Weights of a small transformer language model.
Size: width 128, 2 heads of 64, vocabulary 8192.
Architecture: untied embeddings, normalized queries and keys, local attention windows, capped logits.
Training: a variant of Adam for these matrices, 99M tokens, 6070 steps.
Each number is 128 + 24 x the weight over its row's rms, rounded and kept within 0 to 255. Layers, rows and columns count from 0. Numbers have three digits each. The size before them is the row's rms in percent of the matrix's.

# layer 3 attention query, 128x128, rms 0.19, rows 0-54, columns 0-127
081:148128101108156125118113120089148172109127158112169118125143130124141147156110144132135148081142153165124134113142134110160135178074154103080139121156140138153143136127170122136098132113143138152121147148156157184136152112166100064131157115168130100142120152167122129155134124185116073144133124122106147136104102183118103121096141124094142158116146123120131095121142110108118161119109
092:089112139176129105133111144120181154112113125139100132118134091108138113146110155155094146152076143135098133109129126139106135125106140144113148110160122125177167101160129139099142075080111155106153079125179092153114130134124103131082163106141130128155084144172104135136140122145153118160128118129120159127125117140086166110108095146104093171120114153110122140146119129126083157106121
101:129115158157124097112104131093185131128126117181100145134134106113159126167125154152108142113094115098109157115143153125128144107128154125124148105151102141142170099130137118149133108104126149096168106140187076165160112131146105097120126110159117118149124121164100142130162108143160127154174125141113152108119081173079140132122123148113093181115143129109133135141122119144064153116129
113:139130100070136126138126112146093151150127154096172113129152125160088110098123084084141130129160127138140090159113130148078112163137104159129102149092143143118128123147109142066104108113105124139101104124087141105104112131135162123112136152085152187108147158148128178143096160148096101126089141096119121120125160138151097122132143120146156145106125118130115102125122097139158096142158
116:135134097084148147138141123142114143166117160128166074139136108167128108110138096093142144137182141126129096153126111111126125146158134122158101166106153121121128133119090104088107123142101110121111127121081123071127150119138124113145098153085136184088156148147119173152082159138096103116072121094132123084134154122122086125142110122137123140127109130128110128130142075134174115140129
121:136124176163126120132093121093162157096143101132107142140144179110142123157127149156115135137154120123116172085112136144105119090138133091118175090166131125110098128145166121163143121106160148127153139146204147155160132142127109118119118104182088086145111103116127114118142075123141149148192127151130140158132109138116162116086122112105119139146135133122153155103153154120136134119129
162:149146156165104144121084106083146138094125154137107153150137162115160100137140178124154125133134105153139176128139120153125091141133163145120155128188097142138096100138139157161168139109118139134113156127133150149160129140148157140081108125179159088140100161123114148119144080134125161138158145133128111164164085133133161095127123157118138144133155098141137136128146163084128103100116
097:127119133138123155119160153149110152147125122118094115103163123107103138145101138128173127125082127117089121162136111136136163212106139164129135170124103117132137141145123137118144123178146130153112086111154128126106090130106099170119142127108135166111129117165185086120109132107167144129110177119137162133129174126117163128129180125162130100084143124169151132114108129115118161105108
093:151137149089128138155108100147134116159100100152145137132129159111117095137156108154172093136148121146108137130126146142122133131127120127146108127116091151107098185105096103146115144115111127157103107144067158124130151160124154108120151146158076094115120149124145166072148111151121128159135070137111117139146129124137092112201152131087111118171096145097113104131128139110132082139143
107:149148132129130117096139128091100145120089128146137136130163168149130079108150116104097080149161112133132153079149142132153158117164151117138157151154121138096122085125096148122145129121092103142077116126058115101116136140105143151155090165138145144116114125108108164121149102112094132121110100099120081115137134122117122079124105123103125089145155166124143118151134135138185085150122
098:133118150118157143146088101134157126110104103136127127152133144110115110088124112100131125113147121137148131103101145129065092116154142157122151138136135117166102112124184167126129150088160148131146136129158184104133151115097182111106132081125153099103117156104087112125157107139158139138158157145136148135140098121151132145100131124164108099198098135138110103103127156089160112092122
095:111118109087127147139107136123081169150078117139182137121136164104102124123148116125093131144192127169114136113152161151133109117145113133163122119127146139084115156112126119093122147110173109131154101125135137107105158190125127101121134120099125129117138142100136120127143120084087106147138132132142133125145111121149093124131080070108147138089121127156131149085178134177125101137170
095:077110138133113174123128141124130124139170141101102100121142120114121130095106106148134147116135163134099129136115137088140122150132092104104144093118137131108140142129112149164113153071193132105125164152157136140130122147135086092133145121128116143169092094153147119153098122117107161117200146178129170102107130093111141149080137117088147151114099128102093155093136149117101125124122
126:132146122113107131143122135138100141152117111122139123071119158156118156127103130117131089140100111149109127160160112168171157212135123147125121157136076109151149160123118136107147115149101114144084065074102168137089147149144096172095134138133097133127109133165184137089120124115145139109106127107123104143140154098116134094147132125154134119094126120130138124155106158106109119128127
117:139102140151115125127137123135179146103175101132124116130125105130155149198110162096147138119116143111132116133112098043129119140147140117123133111129149128120127120094126146159130091149161118129142165133122120171138134118151137140119083120155131118142126139132170161181087125125166178126122132158107126157126129148094178123082124133119146080173162135111104172142153154136119145150108
109:125135098146079136139185142152128185122139134111125131087104124135114161159146120106114111174116132127117125176152112103144149151100138141124100130126119104115153129136117143126140105156092101138114088143155092147103169146157090155135115145126073158138152171124121077149104142136131111099105114144111100121123133120078152106104113155142155142076119083147111167147127118184119123127144
097:152125127122125148117163118120089100147144088105125136101130156131127119085158104137093130128142122122154134152126143095147120121191123116165121120115116138077066153096123099154117140137132095125102130107100150112126130109090145138174089130120095133117130142109127114103102121106103165128164180120176122100123159118154105155158145125122180110125112133080131092139147151123159065136113
081:155161167129137137136118089086127171116106120110135121128163132141120130119079131126125178108146144130107146131098156090107119181114127115149140132146159177136159107117176079140124141083134135153114131131136168137117125121159081125144130145182138100129105125177098105133112126122096144143152117109123190126112130159094129124117126131085113158098103130102150114109134142078121099101095
082:157143197127151142141102093118138156141081116147169130134134124149130127130112087143122122105153111118111130145100144087125109166143109110134106128160112156126116116138113114141112128065122146164142111130114130158120134138200123088166141135161172108158112146170127156135115132137081121121149117141119134095111096157096162093120086107090133179115135096117122124114116130088118100103107
106:109118102089121142124178167148068106155111150103162137111132129121120109091144100135135093182113122131133115120129126121184119096163110133110083160093124121087133149106107148117132170146113083127088117140055136097104131107117149142139143158104116133124155130107170159104115155099098148095093120102146106115118142099115107135135121111150134110119155141126107114151083108146150132143105
121:126119113094117185158146124186061136108139147072133105100133121123106115114158118126149137133172122106155102114114106135111104141131096142138087153099122132120122135138081135106128118149103132161114130090113168100111124155089154125110146111087114170134132131157155140125075142090097144123120132140148088159126160082163142099127133115137170119108153139138135137092144125117167129169129
097:102118086097114140158167138154150134165130104133158105153128096148092144120108107087120155128155121114119097167106159123137142172149124153131117163097177109093121150136129101120114122124140153120109138131141121083111152156130132160162134119108150178097169144153129124193091161148138107119101115111106142104124170129117108124123148104125101126106100125094124175107144083149179111139139
123:104147135172111124102141153109175153149142121165115161113112131121149138164145142130120116149087103125111170132165131129127153154128155119102170088179124122129176134157178127140177162109146129087142104136160136164143178153115087159089122136156103108104124144139128119119157090106193120135144112152113161135138112157105157136127112153109134152112167102129142127153118113125135121097130
082:059144150126126108044178149125120097127165102141113122120140082133141093129118131132144117096080138120147124139166143120157140145141125109096147099109100149108136112136182139124152164131172127115167115171131129141131120116129106131163139167125127114121122092117138101140154140102196110105089097135103126088125138143108149143143118126118107132114149143113141148123083096153101141110117
109:123138134125139108165108112139139124139122125123131154116142190127146135089138145143110111137121116073111155126140157144111115122165123114123165134150125122082101162131169149122128110092146124124126123094098170116114141139109127150128120109164151068118112143083135141071161093116130159119150188124126096172118078103138131113091126125126100067159112159128112143112151180105122130103116
098:094112149108156147156139136144131118151156097151163122113155115123165106122109148134128150086129145118099126163146145105133102146129092111119133094110123144096118125090146137132136147140194115125176123110130159109115119145137125141146132108146154138149138104104139155107111132075155140148177139135137143101100133117125157130108093097121118121071147178106124137066190163134060140126127
096:208117121132126104163128110139123136123123140123151134145091115120118137154148116150078131124148115134106097119060110106080096126087121128143097112114164130218163079098121116126104121131087105140155133116131137116128111105127133099110156132115115162154125113128123146129106151144114083164113097153121155081111148142134109135114122111138146131127118139158163113130176118133141162161149
094:137135126113114115102099124149119129120133115164168116113105118106136122165101125133133143110122107125137119126127071168087090136117151123090105161138126145169110141122128124117176168162162174172208141131106167159131149085131184133097138124104122125108135126106132140122134149148126098145079108105117124113176138116142158161145122107127104131120183109152154083117119116118145150138123
105:127093119153122122108142180112125138121189152112124114112108090138129150154104112154099127143105166124127107116102122088114173153089110122112147111119156135162189092135099143126125125134096136114117140138146120141118128125112072109121143122113111144164131100203126105121113160112105138158124113136139170100117169168106111124103132124108148160076147125138151116172129110174122145173138
102:142114147166111128140145141135115134100109090117159101136130139121157140160173134143121124126158146132144120095115129055151135076133121099122090129120153152067165114125138103160104123111121092165117166168146091130155123116111130123167121159147086102148122137127066113152128133134114145136149088174082123103111106114118161146116102091111137152121093122114132159165142138106166126132131
121:133118140111121114136090122116102135112061153108146149100164131153150166115138135080083133130141134119159130111135120136136106123119102095107103128149149141163068107124176141114119131107144093142154135118117107155114052139130138106123160112112166141167114150104094113105140122105082161143141136095131095130117086094127133119091095130165145117138122147127091158120171143147086149148121
100:137135123131136086160146094127145144112092097142153163151128147105150092122187169118083146124149135133123148112138180132122110121181142119165122131144152122093078110068160135125117122090105124109128112122105108093124121126113140132175094130124145127085111157070115148141136112134119135150131162104113118110109107124102135122116064125173131144105134155118154159108164146136170130116136
086:120122137136120122105146144143125088136165142125116111122175175168149120142167134097140101063105120109152138113123147114079143122159130136097130112116138146099120117155134173117142131117152144117115183119144147141155151081126144153095105091156113082098140091107125149115106125127147123120132127124097112180151128145098167119152124118067080138166150142099143121145111136071140150128132
108:121143134167164126160128157138146124143170114162095112118119099113149144142101138116158137135100135110125138168119120096110166098106137133119157150118114153115170090121134117125140125118098136129129068123136142087118166113111082186110129148143134112102153101132119102107126122121185113130116138134121084177143127151117106130130181159129040111131100133140157112156105119135156137093144
121:101150108137134120101166144139113101142141139141145166108143095121138095146136162147088081114097129072138133095120167123122136133095125105132131103112124129144165086121105150119118121083122101132146146123086099119122138117114095157119181142130147118149089093139124162122143130094120103098128091150117114104096139150088162125100113118066129128113142216118149129111118156134112115160119
092:148142099138118112129137145099107110116109154116088125111122160175159172136102093095114138141162132158157124135112119131120139071121121129109133128152135132151153101163140172117142138111076118128075101124102162142092133124119140133094129113103117136136135110110092108155112144170068122132087118102077087143153134113155104082131112102132134131162141092119146097160105093135163137145164
098:121131133120085137085136134147129135142101127125130167115089109110096136176163099154109089112123111153140105154124112137141095154105146167107092072131136151143111156133142136115158127170156097154185077179117116141136154138130151108134148142107139117123141146116136065119145140149131113139068108145128147123131093102144130140170093149110139129127118126190112162148116125147106160150119
083:175132114088164133150106102130135137147056131125134135175147103144133122113149132118135141131170132184128131090106158138144151127120107137182106114161130151152112126140106088125092103122121128122140115134118113111136089159130174099170121166118132144135138176141108112107149123148113104184148113081142121078091133150118089135186144115147117126121095123140094132138140091150139118134141
100:144110146131132114168115139150146092112136097108084150113150147135141147133154107134144098109125111116149127126141122101098138132105103164113156086132151153082107110060174143132129138133105121124100103082131109118124095158103127132108134087127125075118162143106114130152136114136162164174132184124140136178129128111124139118142097164143123113186125125147100138124177146095088153129163
097:110140120156098154115123123133154121116172112133113079113123102146145192159096128116148124131104109109152127172129116080118133112134118122106140115122124125112167124133115114151159146131149145139132171165139141142156177094122175164099103129139114115126119131120132142159107133171176106085143086182085098159145104123124160139137156136095101131154127097082110100136098124103115116090156
110:143144107117093128080127111123106108091115152151123153125067119129133151125142116132109117135121080123157118146122089176131090103120146158092096135140127126157133106157129119111186155187122144160156139146140102111157134098121147090133147153087106143108115144111089123122147144169114121136084116103141116105135105089136141134164085153149141168156161088162152107135096109125128140141153
086:134145117138087087088120113105122140150138159150163095119113131148131141144102129130105114107119156131107132151136079152146138120112124114155120131125137150134125126153079136110166150165080128152101105137074150152120126104157124150081128128130151141175114116108158162103092141148106088120062093120091114147179131117165121109145141102106152141089132116143149070162116141133099111132141
106:170123138099133096118111092118103125109086140108148123145135146132167126134148122102122139125146129136144138127144119144143120101129106114098123107127140140125048127083146088115120125152137106146143156133123102131117102103163198079127125151135114160112145151103112129062135109153119144173129122081161138143119070089122112112157091142150128114192153126128107119135142131157093146141107
125:119141112121115185148138120152121142107134134110105157076122153091144155108113089151154132122102112099085109134138113145156099151130133100131108123134107100147128194146129081149112086141168148154173157121124119165134153144152120096152152157110119157148113128151155110105129131154119143083146122122145109083090122081129168149100083150138133130124121136134137150096133147167110131157080
089:125126150124151076128139111126160110151123096199142142170140128158138100105135123095125159131168142146157141143134106128092084066156136095136128134131139126159085096122186149115135153113121102119173119142144121124157120132144118129144116116134132119110184143087096159157094126139101119085127094130156124143168107158144121131153091142146115154151133151095144143100149142112171114131145
125:111126145136167120114127138132129109103093131110115154145169084127146116122146139075125142136126143071157131090133149124145141106115130119159124118136135143161101081120153102145098079094168118117147160150118087126140099146112144112162137116101192118134083146144053124138143111114114143129159165124146135103095100151093160138112099138127138130148139167112075154130143117157139146141108
098:124149120147135152113138132090089138108134146120078089150151112115131142091117123094173127100116127182153115106116148077110118068150114116152137097098153155117156113152108113113096146095169114115108176160158130115157148092115115101109085153141144139120103111144138103152131139105150131111127113133139124096107135145087116148113166149092127081173091124137153098138102107130123129099099
086:136136147135101141119149160114059152123127118105088122086106160089118161163081075123088112095140105165124104106097122112111106116122124136144129109094128168124150132168116152100153152149116076161111140122141148134110155136128110111089132155139097138156096102119145107122122136115114155140096120087137131099146168108120109123115124121117128104159135110161163134189088127137121155160147
112:128104112150136119109137137146142126127141146159122138122118124085112113139135082203103133170134149096092118134122104144123135081082143112119155149119162113122140118145111108147124130154088162160170099145158102100136114146091096109145176115108116149109154120132092067083140133136097113154122145127163151133137103147164104131113117128139112144099124127176166117127137131191150123149155
098:126140162122102136078124130103128124122168178137121105151149115174130129126139112093162115133116116136129129111112142089150149150180134110088110078121123110124149106141127136130147179121108101088095156153134111115151158124182065117133114157163089149136119079175131156164084134114141153099146107140127152118141132148100156117123132152106148168140153102137119147133095090110130135137145
116:107084149130171082130154131145128081140148126105128128173099085123127120105122139139119176134089179102134110136129137125108141098117097118135128115117138130156100100123148130136096093126130119104160133153193099122126083101145080096154154104114129158167137109142115090110100153140125126118164174130166178124087117139099128144108117111120117138107112147112103132108137127167089159114109
098:091124128140116128072139168125105080133192117134125122094128066168156131144099138157141121093055152108137110119153108117139149165122105133066118096118124159148195144134153151136149165132151140113137121137121124156134097121116098123112150121129119104150120089174152118143131155101148132109119115120120148129124146133114150144136129129095133159102149133134149105143077124127081145137132
108:143109139108121143140098096135133121140133126130133124088136169141164141150074121098094130135148162119127129147131081144143113146153123121119110142151112120152066166122159136124138091135140155154193120127116169158101100133142184122104129097125128143120143175109157127095108119166102140127128124093160109198160095109168140113142117112134092114149115157100120120135145178130117122163112
103:146097143131144154175139126135169120163137114143119119152143153182126139112141117106146140145166138144127132173120136078134143152134103142102143108149121129131149103083157184130126156112146129116112119145139133109113118140127114120128110079159115102095179146120096119132100119133124157139162101188109153144141143147132107096159113129138103145117082119097111140120199154068126152091156
103:096116145120144188151147152162138122126146108130063131122159145092132124118123107127197125088118124113111129151129140128113102141121119130129139114109111122130108134134149139146109129120208172135158173163195128148154131116150134136126168101132135128127126099141124118119113124128181140098172129157146139128112124123108173147129113119142098150137112141124110132066142144117090172107083
# layer 3 attention key, 128x128, rms 0.183, rows 0-53, columns 0-127
114:172149150149100125126091116101149131132150147130115121136131149130187175134144158137135097138117092129077170133139088123159100129144120105111157137161099171117126115129090155165163135165121131177135134082104110161186143145139120109115086149186123083125126129105108122112146098133118126124154093147105099127142120139115141060128136141122125133104122108139141136133133142083115129134163
098:157148095145094115093120131143136153098165171101110139117130134104156155156172179127085111171106110100118153122127065146173100156116122087124148124142122105104106127147087146169155152174124141176128135099144098147151140160140128145110146155134127168136102125132132143139121109172138111114124121139117112125120110107089166089117119104140130126119171105152164144077143127141120144145125
166:151159129157085130106098113113125157115142148123118130130119132143151138154143167136109106167110079132100158140119074106154107122127129099154159129165097135094113121135098172176179152169126125193136127117105114154180116124134146124114111151177120110147106146097118137089140091143113142115128128134078134146165105125090172087107137141132134140131140098141158131138144164109119106138131
140:095097105126168120128144149148110099144135130116114089104166106122118134108135101123132182105142162147151088111164124124107132129097105136123096143086152132141173155131130100108077108097108135088116114167156110085084130114126114126112145138078112136132121098144143134177105175114112132106142142115122102101096165109169074170114133127128096108127097135122117160144107113173124136143135
155:090106105130149135113161146148082097146111129112136111122117104124111114119117103107139170122130156142145072108134142117113144163133116147124087122093176122167131145129161109086110116117132118109140122151145135105076166093132116132146181128077130135110148111132153103130104180081116130128087143095165128126102167106153073181130128130142098117121117162130139110111101099162117142151127
093:206134148134138113135104068133188196133170120143103116135130144131167160172109134148109119139136098113094156156116098137148129113141126105154185115133156123108113151149097124153171146129143158157112136126121120133147069147148115130142136134160141134126150121143171140128176100180143135136124092172112149128139096118121152103123150132132117139152157090128136136136143139136129116110128
189:179164162139121115119090086104163163110111134165104145145116156135161118144143156127132103121133083134104196131150110140135115129157160107134171134172078145120125126143119129162163141112131132168111124112103134144161131156135136132128098131177150103150112150130131138114172059153134137162164108149088138122143086158117138085138113140127122137119143109141119113155128154098136100102141
088:088118105139098148103161133130144093126127125154124156125123105131092090171125120121085139115125146087181097156113090145137115091102181090128140137128144173136133121140119110111150150155111109155160122123144125116141132159084157126104151147123110095128122145135111094098116135082108102132058108116149148142174149117128141131146141170153114105168134135144131160144149144143106168180136
099:140125144111132122135114090137133168126114067167142163120172129122120088126104137102153106114142123092121166144096157137107143118131112080132133155163113142129120097136124071115121160081130103112147164135131074131162118166139151145136149089161161076125155106091113109128142114152113114159143131166119158146129108176136132101141152150112106134144076120127079135102124136112131147131153
080:155159151115141135169132082139128147088065108125142135153145128142144132143102101144155122088205092138120119138113154128132141122126152124090139116122122121144151124137119111136086132113158125098096125087096168141116126140155130121168180161133132120130183088158148136111140136176145098083127081119119105130128121092178105133118141129128099107159126155142146100145130119101132155150113
079:141126129131160127121117148160137134116116140143109078139122116119190120090119141089095087120106115125126145121191139136150073161176112112124109145108107089138113149171103177163120095112157135127127102125097151137093133114114115149161129077128122136135145109124145137143107111145162142107167157147132122068139088151146136134125123070135137136090101134102102131158120129109142121089153
090:135111093125133095153139106163130094135086106126158146149135170120118171147148125095135156057160095084138115124159127146143152123089153098120141156112108136110109142159126157140110131132123140118138111125146154156140101172134142151097151117119087117114117124098129081090128124158143201122118153133117135130120115067108147110153080159148118126123140127151126148099119142163134130142076
082:149094117125178128159134132103139143102105122133153113136181115151114138117114122147117136084112153126122136117133182144132142114139136137127131126141122137126108161126140134125144155092125119110153185097132105104111095119182131084094125123142131150154097106117166065151101120074137171148133166152116120060166153126153141142124118144117125117133134116137144190089090164133122106101145
084:108140117115118116135146133161138132125116094180109155110175167119126109127112106111108131083102128097143116149153124145141138103088161109108145197147114121150126092140130109128141104155127113137139119107118099154122116147119114143151124114144114111130116097132108109082153133135129110088076092122120133114146118122112160097109114142117102087140079144113123053124153133181146150196094
102:157099168140127169106152115082105168110197101150133124133124109111107104130123123172145117141157134112082122097108143096115093116133148156153114141109145163131118162148131106128159126139135141135109145128091125094120142128126178098166121130124141173143135125141173133186137129107166129143093126144115174115145134132158128143120171116092130096111185152154164153145107130110139140108104
082:129134100137113113174136128137127170118133156122171140158141135116092113130125103135127164083154136111136106108130144157141139119132107153106131120084153096114144164153177176094146147139123096147132059096116158105124143140166159127119141143127138148163156144115118136105156135102122097127103082142174152095118148081148103125126134137154132091126137144152171093137145129181123115161088
125:173161152121135133117090127120140166158118125147085137131114158133159125160175153143152107137145089141132164126110108144159118105150130073110172153125104156103132118096103184166157150129127139137118142108121101137183094126135145085107090138150109102104137164087096119131163097150099119121144119153143126123163109153132119080148131141126126126124129089162148099146102122104120092148149
145:171147153146116152135091121133142161127142121147105139126125145133157136150180155121125094150107090116114166153132093129144115138134152096120167137142083105087116107102098158181154151156142138149142136092116113154181114110149140122129077126193110090114121145081113154106136091138099148114147119145120122146165120140100157072132131153134110139110154107125145104139124163115097103135144
096:143107140135142143171102094142141129138108105164150152115100179145160134122147128122148106137146122122107159150115134116145123122139122123141146145144114147119113124127170164148141155035098149104109131136119150160144097116129121111146087102201128081120099163115110171122172107141093158158155101160115128127130106168138118107116127147165130126115102126133085104168140135098144110106143
093:071130117114147129141153165142102079154104134106139131131158107115100109112084130117124138132131164120149090113134166125098164137133106170105103128103159116139140116096156128104078116140155100086154126126146117081083158098100131143147160124077117129079139098121113111150097167083111105106134148116126132123107146145132102172113138114129107120119123157111098112110080088135121138163131
090:094134122115149146153165145148118092133152125116125121123161125142108092112115109135172163086152158148146112143140171133090162109102104180138103142099139121146152116119158099102075117116110113074129127133164119115090115129139126158137143106091091152096172122113116097173096149117155109122151135127133137112108150133165083144145132117103109085110086165105104130111107115142143169147123
143:090107126108154128139167142157105094152152132094138110121145099131102120123124109121121170128136179130153065122120154126127139138123094163134104107089179114128152151157139108088086109119125127078137114142136134081084138127117107151139167119086123140113150127164145124162103183111129116111119123126155119129073155113146100171125173115142122099122123161103109135108094103150127140163118
079:205150156154105085132120093128145172131127133125112120125146130120163164159141104117120124134141100075082126111139095107142095143146152073117162125133155134142113120136073111119158084130175099152083134086108155122156143149112122145158132153155158115162117101170113146073143124138097128128120095143109092137125103115105149123121117156153144152114151112125138103146134142114124139132130
078:131138155115148117155143131137114127147101136078122158111143112110101147105098134157121122124142153142137110094122142118075128102149120118142138139122158144094148127102106114131089156105119116121167177111119132130126127084127128100105114171150137090122072137160116097099135141081055082083145104159154111144122133111156096149116177151148131129149149118151099157163098098117101150151140
069:161145145117150136123110103175151144127130123140111094151128118136184154115143077089104089096100097139131136151169145119151064146153135123110133132140119116114093139162103102121135090136163120131080098105133173139095127154122140145147137068109115126131153117154152117161137123150171151157140185105158114153133119112148150132136092114090141130136123131116143113082141170145141137104133
089:139079125134142150125151111123097107141129087118148140138149128097103139142159157118103122189100132086110125168118118099125148113124134136134160141154126132092069138124128156150118135152113129151119162134171099133115125120131120138088118116151084121118095154106129100108081126131138172151103178136107152150134146099099185119110130138092118082124165133123071156086118150108114109109101
080:099110109131091119088144142106139082154125113128132163138120134145105115135131155149119146176138101111115132122094098137153157135102116159132117097124140142145136140113166145131169154155128134154141143134148122103145103121105127116130153140117100143103152120078162141157144125159157163134086120106088137103153155155091119130117140072105095111159162097126169134130120133203192092129150
089:143125119112107113100110173144118145145137121138101109114098134131116151124126131117100135176126135095122128115179065141109144135140124113117172173127165127145164099121071130114153105141141138150141176139129139135148185103071082167127108146108107127081119092148088134119137132141088103107130127159114155112134104163131139104100132104144101117093134102136095123165119113143161135112170
071:099128116126114127134126149088090114122126135097197151094087120154060103145143161162164134115114156141094125129108121127145168122135153162095095128118096155144137139100190145152116166130111122117148148125111125123165141106176138092118108186146101160143124115109155160124128130137154127128107127129116141108146183158106086158099136102153127131133157115147156139147100138115112124135118
101:149141133094136142182122129131154128131114151117167117157135114134137161119145122148109117108158125105153112111101172125116123140158120179100096059120153108039130127164130128114108153077130127124121132132132146069160148103147121132137153151112124122078168141159134134159152138139147123109126122133130127109111112145123150172150144126112162161129169118165131175141118129127120089086120
095:127157121097170161152134112139111127166103139143138163134144151097139165111149102143147121171136099142125118139142152131153120077154152144102109132096140093117118176142133166128108131147181170124155110160143140126095154136111136148141174149144142110094112133164135171121140118109154149085129109087136120123150128153131096142151132116126082133095170102156108149202145116129101151113138
081:166124147113155091121122096139112121139100100126102152175190124130141167097128138154108139124169110131160123083161147122118112162076112085150136123103122128084104151115134173136113169133129114138132115128116141122142069126118158125098169121129121137123124139130148095137135129150132183081161134178107149161129106085096121100120139143156153114128151128107141169117127108133175146137141
082:130161127105132129090110147148135142128163161096079111105099121137145112112121114088127141130144106164157160109078133131127131166130093110122133110132149143096143058147087136153099103115124142117111118104151108130113135147093139161127103119099137144160111144116164171182114115145141068158161146142105124142091120173116133096126131105115157125085157104099107125114124100135099090101143
083:126108147096121131119131124154110157120159110143117083117100076133115099127131106131119085100080137142146123124128135103152116113157110112130121097143103121105121114114159066108153154119153049147139168137114124123154174126186145093110117113121118115143163133118152120121115136094116112098120176149126127171165136111113124140153128101122149175135125121147162170117193124145132140152149
099:146131147106136105162124147135103131151126113085146095122144133160135131107128143117156122164133124156088162115109132119131177130109080148077113152137114110127189101108148120136116152130150084123079144103136171157113107131121147133116116151133098118163112129138152151135094118155139081116173141135107105160119135152117123128076125063089112091125132099093107138142096106116155095109163
088:114160074140118127099126123136162127093080173099118163119101099163126163156127084161140137092131108143160100128100124160124139160128157092113119071108118119140143128097088187128137109172158132119153121138134093112160144137151138136123137153100152131146149089106159130106130140161143108106123120138113114107129137126143090112155107129166131156106175096129183149159124142153120129125125
110:121138082135086174135134131157145109145153121129141171126089119123133153162111101107135144131158117140144111093109137123158104130141141102134116090118176120150178169182118169115128108153123142134147080113121125135116159176085131106100130109110172116136140156172059118109129125111104108174109117127181138116129156125176112141140095138117102110107129122150159111131144111135133106141128
082:101091111161122140133135082104121097133132091138147161145162113125122125144117159117154140176139114092119120135063126095146134119102125088183122114155116134114082137115146118123123139101119139143143161170139085107151133160151148149131167114169138107117144155140117127104132130136115158133114155104098119169116125129070158132124179170134133132187108137102112164122163143116102139155098
094:119143114120138114095157102126128102145145121158138188151130137118112091116132116086166111092113119104128118127132167103156112105113140131159109117106129169138093149178160127132141105111129135149106049139123160121119104196079174145156174106112140123119151126101141104128158110146170136135090118158138150141144154168131128118167130110120169125111164150123103121138124125117125134089137
089:153112154117133119131118142119129153121156152133129086131105135131144113093152124107122111133104126107102150095101158114126111165179077163115106125137146114127128140171145132093128105078135101114078129127129149083105184105127128131139077107120143154152121130096141155163133130128117110153169169137117130079075109153135136158116125076121181112102145147116136127130135111120135086069143
093:129131108125094116116125149137144102153153165123088140118087148148124154132125098104109173155161127082140137071150108173124161155109095137135160150110171102150149107161115146096121115118132150158131102102134138097125144142056084171135126121088144134102120114131114137086142124135108107139130116132141134090114090132143096101111121144180129116105133131124119103155141095181157119126162
080:168136118105098118118117109119124173098096134113142115110130133147114178136145105135117142148125133164158103144153098151108154119137160131079137115153152111134106150100098138108137097207144118147138129144156107156108127102138093113104126180103130144152110090165107119122111148133115120147110119095101107115153148089149142110102063140095135113134108093151155100142168113183144103146119
086:108124119107144128113130076108109131155133127149106155119144157107113127109108109092114180157148101102160133120115136134131140135169104110120174156149156147128088148147164144113111111107146162103157131153107119118083142137127121178117175132119148113101154146122186127109144119142137152127094159099108162152131092108093075128119159190128141075155118142136094145158150108151120138138134
103:117081098157128148158118164159164149127108138155139092110135125126133152144088123111117132168122139117105135180162091122074168177131128131135154156118135068133138124127120135085144113151117145124126150083174097108128124124134083186114093101151110145119147120112094105072098130126133128144113156110183100134157130130142140126103117129165097118127127114115114137104128174109140127112126
097:152130119149135146151115141147121160146112138099111106115131126091161156133125134149137090107143103169106146148097096132095091126114096126159132110116124112107159087088117107157103146122135165102167170137138110155156129077175121134120123131129134130075144094112129153115100127116093087100174088158107135164114124159118105137159162140147085181092120120131105157112116124117126173120124
095:111149133123136173143150125134114084126122140145151125137115107104161143100118105111171116180132109148131134135093151106180082100167119119129086111105135113133103142124149163171118122122134153104095131124114176124077148155140150120154153130159149129114105166175118168118125120127147136096141138094119107161132130152137109147146152117128122123118146154092121179156124126045088137109134
089:132092115117116124116128169113144141129137191156116064112087097103132120139162171143112131137117111147122139130125102102127157168123126138112110130138107104154129103104142147148139127150122119128143090119107146114125115117133131127119097147104125179192143161104159115133097117119153146108147196082129091084142119086091122172117101143149138135116150135144151150100186126124095127112107
108:110116088142106160109150151152167143115121101149153142105080114144108134204108108132126146095133106090150103164090085122162145151096168091104118105111115125128158140130111143133153119202122146146164117118119102124165154173145141150138134115135120141164152130162144125120109137157161123133095140145115138112149151104107150117126096122156092144114169098106135157122127166116102126140107
083:104128126120109140166114110152140108109109127083185126114108109170123142131132125140121116088135163138139123133176134150134127130154146147113128097123118109138152185142168116122104158111120129127159156122140158151167130106152105096070148148111102103080153093140130117099133128120146115146131129121175126127151168131169077135142090101147122159179095123190160130132109152147159134129152
097:121146134130155106116129121129121138121111139125134142099117135131107090116103123150168157084168143148110123112111183133127153105135149176099108100109142138159110176129155103124142112077132127113138137090117122100124118112158163098155164155145172159160097116145162092096139121096163131130134085142097079087137125157141110145124161129137156097162165152132153098135101098179109132143140
078:090112111137135167104121161097092099127165144107111119105108121123131102087126159139110119122078156184168152124104115117130079121113060169128124113154124151100132121083155153179129173115115153133149149152133137131130144086157159089093081106138127124125101163076130143156115127106120137163148160111119143155140153135101117121103137127110127107141117108113138153097121128134106136121139
071:123126112082124113171116156111096106163123154124136144071143138111101133110136145152153113140103166136096143061138130096109140112115148150116105141161137182117162123119123123129102155112126133102141170126152127151148146119100130113123082169131125124132069134124134130106104128095077088123144147123118103117129142185112123156077156148133144140134157115141103124152071086114102143114140
092:135113097127156187155110096150122170143138091137124122126145135115171154131137116127137103142104141168118140142129107099099097144154123098153136171137140117117147159145100185125093114166126185096164129159155071147121171106134131133107078100143122120094145114110157168130109123139102096135142128128136139158130140172135095129122139159128069135084110099108120125145128110116133161117127
093:135127116135149140126119086103110116126114118108171171160107096117120094109117143102142098098123097141098148146064212118117117149136125121164104075136117161104085106145165147132097133083116136114149117128116099122133113140161112119099142107136141121103160121076122111133134123127130114151125153157135167137112167184139139142162138138101135136101148129161125164086143134123112101103101